config.yaml
qk_norm: false
beta1: 0.95
schedule: "wsd"
Each number is 128 + 24 x the weight over its row's rms, rounded and kept within 0 to 255. Layers, rows and columns count from 0. Numbers have three digits each. The size before them is the row's rms in percent of the matrix's.

# layer 2 MLP down, 320x640, rms 0.0974, rows 0-99, columns 256-319
100:105102155105134116107096130103109107109163143163106145164131134088130102120143149111110117100154110130148151128139142095152098127186095104123127102161139097126116173131131136074136128172122130
101:140156149125116105124069105117092123123117139121086128118099146135117131074081135105127141106140131176119106058155145113129113132118125146096164103119069145113109134145144136127116157113142163
098:119077143129134182107146159103101159123154110163117111115140164122115098135148082125151089146141134158132109133126118163117120114124165125162106129102078106110112086170127136125128130139125155
096:183143128141124163102147132071103117135116122155115134132095074113143083078112129123094110108164140095139112104110107088152161102113136121100117108185093142121106137100164149155124105129167105
096:145168103125110107147135121150119107141115104109172151119174132102159127171090147136145150096123102125122119099149108151116124143105179168128124163135105124125141144118149088138152146149161122
101:134167120118123176175131133135108135144101140109106109149142129153122159130117143120124100115181114098139112136116127151171139127131115138132093161161141113118101154147138082142098137123129119
095:095118144079113116107129140083112172158113115126127088139107176168127091148157095129120125092131151115097075153119147118100150113093127147187176143137158096147108119166191102121143122102161115
098:121153086124141123113084151121163134124119118106159080120157138099102179135118120113113144116118092128129125118132146115120147133134167170104127131148110136124115168160135113147138118133151143
105:138103132137100123080103149116082080103147120088151107138131113083073093130119136100150121148128155123102142141101120140132140114140139106146098101157073111141122103171133116148125129145171130
100:130124139109158114098113107151166113137131127141142148095087130086113151115130124125124114161160114135091159156141144101158109124132063149137117093118075116122117169183112097137139113141145101
107:156163109147121089083114137134053111131136114100130109110141105135142104110138137122127145154113177163104124132150115083185103088167147153140118095090094089166100073143174150138168148094165133
101:108104114164149174144106140134138093122158147152147128121122094105104098118128133125118201158160153149110097133163115094117114098164106142138130159125148170139129154114126131207111113114165096
101:091128127113125125130122127118125155115142112150115139134141099085117106086152147122124151135111145183121104118141157131110087127156109128122163129136127128124109112117084122178074115103134095
097:121127149143127123152129128164152151120165104178124145133120180129145151126135174132130150090122090139115128112183174110122102133130150137104153124120140115151122142139135125104186150149121167
098:130151156091109164127154117141094129131134125111124133121133066167142106149130152118129092114189189140141153128132141111142159134138123145131129155159128127112125153105083093100142145084107100
100:122104158144093167092154131107151143128120124126133155194128108128148142119141129130138142108185173153157141104161128113093126130174119137110102134128126104139116113143109110100117159136185069
095:137159151147136133094098170123144128088074191126116198110136155125116134131121118154135118186134127109152115138097117138110155134125127094156151143127132142130070133131090145144129131107135146
091:142100098134150089108084127081151155099108161133130146117132111146130141111155123145147139089122121165082146113127103134145128126157129108121161144111141112125128119120104133131174123129167138
101:139132136159101106121123109134107126158136141055112088186153117126148160183103110105117124164122119156158081148165113139110121117102162130151127133132124099133154086136129147111131150127135132
098:124179144165135150157178173120131107124122130144110151116133129150124096144132073115149115138115110149117128142128140136139146097117157096133090150143146090127087124115154153126088169121091071
106:097125154094137130078089139162088135163085135125101182113168123132132094086115110130124110108114132111116117116153133143097146109131115109114140157132155107121141120134139133099125153098110115
100:119114149130106093141107132124116143151094115165139110102124165140076143157127152121099138100081161083106139151176159134160127113128132159114162145123123126083125177107150121135126127139175126
102:112150117146104188085129133127114145143145144132124094154126134126112158157125087123168136115132139158142086138136133151131149110122111138137108109115125143135101093150126128129088117145149147
095:129130110124087167133144160115118145075127079162127165113091139149168105107076134139141171104106119126100133137131104111139151142155148116107106110158105116135156106194098127171139115159207130
095:136147095120111139129113146114109083128114098152168096130101111092135133114099153067120105147138135092149129134126114127140133105120150131152118155116109177096092169119121099120138107115098108
093:102127142108160125137200132136068124156169129162121126070144143168144145158119137128109184118126147143122102154132106121104129130143147118099116168087127127107113104129165117095134127095133113
105:082104146117148163090104132139102139111127126109103105119134122192119101170111108101123128136185094124123109190145125128123116181147131153150126120120135130138127117093115113073172151162132105
093:139132141132124134109132093109132138132138149122107100140122090084120149102127115154106104146117131125136139087107136135102127144143148134141138148170100131118142109120150149106132168106098120
096:160182101116117113143122096074127082086116061124148128138140117118129099105119092134108126101090137156150129133152113117110155074115124135144114172085130141146068162148070113133148134126150126
099:146149156154134168118182095134118112165093118176140152123072105102160116085158126118137117121155150126162103110105106118132139127122114124105142123140151110111111152114153139139097125126140089
101:130121110140153107120103090143169125106147147102113118136104126169151127091180142166110116116081135139150105146163144113091147134111116119126099142114141115126110129165124094127180120133108142
096:093134120142151112118126136192088136109146117149159147107139125140118094087142122142124140118084138108103124136139163119126115127145123125124114162189142115163096099137114163139175115130138116
099:132119108144125151112139103114181186113143130171160154141119156100121161149146126157142119107155112097122130111142132146148145207152122128182089130096131123122108104157106115133125144129125143
101:123076130131106101125097150116117083124143126164114161156137176144155163105134104119097098122119137128119099143141127101126142107103177164122141155131118116127119095146123118149147121140148096
099:120125133112133120134106116149141129138134098101131094117144153137164138135100126137162112101086115158155166044114154139147115142119165140142120111140133112095141095117129132137126081135113143
097:087100128140162128139154098139113143124104171174142132174122143161133138125154145129164077139101134121139088150136146168141119105093119113123121084113120149123118135128127107107149097169142110
108:107126128093107094070071155137128085136132148159126124176133143162096150119097090121174135154217122118122143130107151144124146129118147160146109157140139133131153145154119150155109108127106173
096:165133172101108120063115120139165135149135088155115160143083093157119082118083140142113143129149146102148140162170130150080086133162123131142141144144100104129126125138093089118125122084105113
104:128141111089068083131148093106168128119128092095087108157131137165128119126138123124096159100096142134152110096145117134111167134102157130123151116122130146103140156114123120106142142114131114
097:164121117103125109128146116142133111154148134128119145124113167138136096127126123123097137116146119116159126118119108127124152145145112153171160117133139120201153130133153142132129135087147135
095:163126115078123102155124137124172140088145092153163096127157143138070151154096140129183103145123135175113124144157123141130114112122142122130121129141083110120085083118149137132132158155134143
103:108146116114126105137155157140158106142087106125097133179118155110134130173098146128122082126139053121129117147153140145090118067106119082122113144128143119147115129188127136092128116127073140
110:134129148179121162151120138155121136097132088136090118131111118146132106097163112123121117123143149116142117136098114184099141154120140120142169129146123108093106141127109137186096136151144124
097:162142071127110133142138152139134112161097114151154125135146127112102109131136130118100131139152138118124131118106118144143149120131108139097104127107090109115130151156112107135135096117165106
099:177120156128144105160125136135165211149118168091096125143088105086132119089147123110113128095133162123119083178102100168107102161153109112139170104142136110132137129113159107115120125080091115
090:104153091096110140160077157142111100137154142137107157145133100112125101139112153099162157151137073155122151139097137137129160101118089173120143114131124128106185150128104105114169133101164067
100:126134165113078082182174118129136080137126169080096127136148123187141111118146145120130143108117144111151096147142146119093185096100158120114123119121145155121142127155126142104108118125154104
100:121122110169125086139166105096088109114087164096110109101149129160174123128127120132117164123119149114145132157132158110131109099139121108120139136162140139104158133137111146143131121085092096
105:125111107181090114154128094151107138151124091148153159084108079139096128114154132135153133157187154112154138090149156123150088136139097101138100145156144122173112172100180139150064079106154099
102:166140135099129130078125111101142117125133138105106140136137105148145106120110091157125113156116178133101101131135126150131152111149116134188126144120155112146158077137096081086071109089140056
102:106119146106145167122106119099115119155113154095107126149136174129112181146139180107142117141153122131125160119146134138096153124099122150166103139088056138142108154130139139156116165081158101
103:107145164170126102109076084148121103099149160152132108119139122151132112100086121092126158111101090153145120124132146136136146113156132099105140160152108124154150111154110124128135115149184109
104:071157152132128109137135131133165070100097073164127101109099122113095112158126148146091139121170144112141157110117116135116128094107149139089095176180151135184156166126107163174106137132118137
097:104142121146138088155191096144127133130102160152138150127142121101165106082134120148132158111127162106134142141093132138121121115155136127125113154099136105149124142106145078158113136148101089
102:132079090131147143116158114137095139157161104147109126122108164100153136113128130135121102124132152151190152131136145116106148126111114113139151111139095105152117157118136137132128137176107131
101:149108170146124143156155158143109100088139122126114197147127141144162162144116132144130137127166125195136146123114122130092135087107117087107131107093137126127089139125132119142184088109124170
100:150118115119155147113095117170149135103080112120114144092139175078144108106137127156127127163123090102107135108158115100108138170115116144149133157144091123145105111124122129174103159095122159
110:138131112155137120111125154125131109119165139128124168132102110144134159138105138122128148153149110196113101100116143121111118085086149157121116131139083124135134127155109148118130137165148104
102:146115082159125174092141124147105163105139148129169124131136089098124111136148120115119107154154163106130072134139110107147092085162126132118100153131146113159126092161117094113123104098148113
101:159095143146155115134114147145111151158108164143131107144145195135161118128134120125123116133113111163170135148128150118131128101095120141112128131107152126189155122152097103117106123111061103
105:132129109144109129154125098099086146113147114132132146149127139097125189121100140129123156131147169126158130149104104107131125132138139075073136098113089149117138132079123135156144131139123108
098:155142167120117137122195101129087057126135126145165069162095127102138139141135120090126118123120125121146116156145181149141142130142098109117130117181110111165114150102106146143136106123135131
099:153110152135111119140084128149134150094141084106163172139125147167159120129137113110092153075104165169136116082082099148137126130110160185119147149122114138084136118146132144113126108133118084
098:141139153134136118094135117120097142137134063157182164124113101128120147166095144145100136105139121076151176129123151151128101162149107146118150156174093136126111112128115129186131146175111133
097:102091132124106139124131150106144153135124043143155159178079113138127125108099132119126117093149155114126158138145143112155139091102162140112113150112167155120124103121109080161145126137119115
099:192131107113118156145098144134145141123093126182075074166124138123150111128149100090134114136121136056177138194133138154115160159146129118128139128158148088141150149168101121140068136114142095
110:086144130129118067136124125113105110113091114095112167142134174123135162151128136112140103101097135136107130148136140142144156087087127118121111114108136143095138159146106106141131149084122115
100:109073106142144144161118106133146152089155129104144128128117089089103105096119149156118102122137160102155166150157145123122074099127153151094157131119096135119108112118121129121142123158131157
094:165091190100143120141099123112139093132108127100166091118143121139143116106093137133102088126110085131160140109128111134118123118109133141131139095113090141090163105145152145139138134116113147
102:136146114157163128110099123115123158114122114168120115127142145136133103110155118148104149105131096099109115133158110131176143102089112092091099151142140143159155117152140155088194122114159152
106:114142152158115090113147132166102135130130136149110085154117143150118111122164129138128086111188117111107096105131154123164093106137132117145112135173121090133104113115100118148140145113155082
100:140115126119094113131172108136127102095146104132133155143131179073136141144171129123088140117100126121123102134138120126131079150140130110159162123096126152130111087150098096152138102149126105
101:118133166085125137123161109140108172139101138130139167125128094111131175143141103155097127165105117120134152103097124148112176132128154130113118166085129133099135124081114122132117122152124134
106:149151138124134122143117141097131133094133151114115143122108077126110120126116124100141106128086110141140136145102111093101155090108181126128089169112160150137145136125121132111212081121088144
095:095115107116105142124127129077128138112154136110171098116134125151105128182119117124108140166074100170138116115150151167119151136127146141172136135159158140102095096137129146157163119130151140
098:130123084128095130144129071110158129140131129113125138135146133118139106097149138116132130103119127085169146173177155128138147128115147053111147124144173154090110127112113102133110153129140121
089:167101121108127119113080176131088130096142141138139137167144104145101115094134097095130100094146136118105122164153162108172130134138140154127115119126168140103129128131137140110132137095133131
098:106165108117142165122171110135120127128112141107134117110117131114123109153090145146112118155166131122146157131154119126128145108112090089099129143072141121154140143139097177100113173111107110
095:133153076138117162123154106095170111107144128136099122168098163138144138102110122099125142122124080150139131147125159110112150167145158100086111097188172129137127132113103167142078120147133143
099:149131172121153115112081139112103094102146090143124121164157164159140134113149096130120048117093091144134152123125129131130168129125131122080126125118140144150129166145109169144166112116128191
100:133142119151127141154121137105151107130134151121118129102114142108111127142147117135112158088125145135150191118127110134166127078130170142122106169114149132143160158138143138102138130110129155
099:105145119131160149073099109126137109118151118123089102161163101065119140097161113128104067165197119078101136103114143128144101143163136114143162114106123121159111111118109158141128111158079111
096:156109131150134145120134128152106110088136143154092159124124141122137128114144125107128147168109099131123120120147118151155095144130148179132142088131135136149136122170175181114117116108146142
099:123126115104117168119113163157149126112102141168151130127146128117174125120149119121141127110115141128122133107166110131133122144159155151105151194131169060139101110126120130154093145140124164
103:131123149070160109122110140143094088156178139116130131114148126122126100116161116121107114198097154125133120116096107144152109135145189117120126108126082147112133133126108132104104095113106133
102:101104118133112131154162133120070106098079166142154112113093149159087095113108140120143153135110129187148114112122093142101115121149113141169122143156133137107108104125130141159132089099098091
098:127097104092085107136141160137123139134119140085090102087115143126100109148102116141136143139142096117158135137149137120133134112070097111138095146146126106126138160156117141133109164117106112
100:125114191146154162141157074107097130129123113118124110148152104133084160106116113117153083158142179112128146123161102152118096108151152159122123145131104138144125113093099110092119115111127103
093:188115157113132154127126087138150126126120138117126116152146110143132147149102111123127110145042129106163134110140147130158071123149097122126101140104144099128151103158138125084153098116117122
096:148170194115130107139107129129103150097092124123151121131173121154132133134152151086195111134124122096116104123095137118166123120121150152127186149135092147100143123123163156151116121113124149
108:128114123125143107093156131117127159145169125132157137121104120092157181141074123189143136099140137173126102132161158132141146102071136129183115135119080138098149139117124075150160106111098131
104:093170133139103156113140139141124121123101113095136121167100103161125149126120144079098150177133095193116139140106112109133144109140140160119125138117107139171125141139138118095101123098119128
097:111146092108152127130126099092104151120152126172148172134099162131183157177146109140094110149125108122143129152136120123115102145154104110124105136127127162129133113117124157155164138147129168
101:160103094118173114107103094116133087141134063108151105066161145120131102102154085149116143106115088152144171148128112120150135150163170140097135121109093125132157068166130140129161120141111164
093:117142122144140127118168116123135138150116128157090128121158119199081136096137110101085102125126169146139145085149130118120129118087112137097119114125203120115090141127158160149093142096144149
104:122083147137106090134170149146127167142091129108067115150133100132167162141083120119139089086112127128171076122167127118125134146155130116095164118170118112114171112108122089134122137132164104
102:123183150154120136159097145141137111105171162094122115108115135110148149094113140117111127121120158143110147110112105167114124142084124089141138118102132119118136128083107111090138123131107140
097:133124129130101091080096126112107145105125147156128120119104131162106143116145129112101132146170128094084142127123114161143143117122127072125111149146175120148135127085110122101127147136153118
099:149121130130123100097109137126151121115118157120101085111132138115112172139101135131120119134075119160137152120117161119129160129152113125203091109097069117143143106163139103098114116140090129
101:163082111095130179134117146143129160166142088060139128116117149135143140152137128138084109119088146081161133100109121113152108140140153143135121135142095160137164149120145110157125159100112183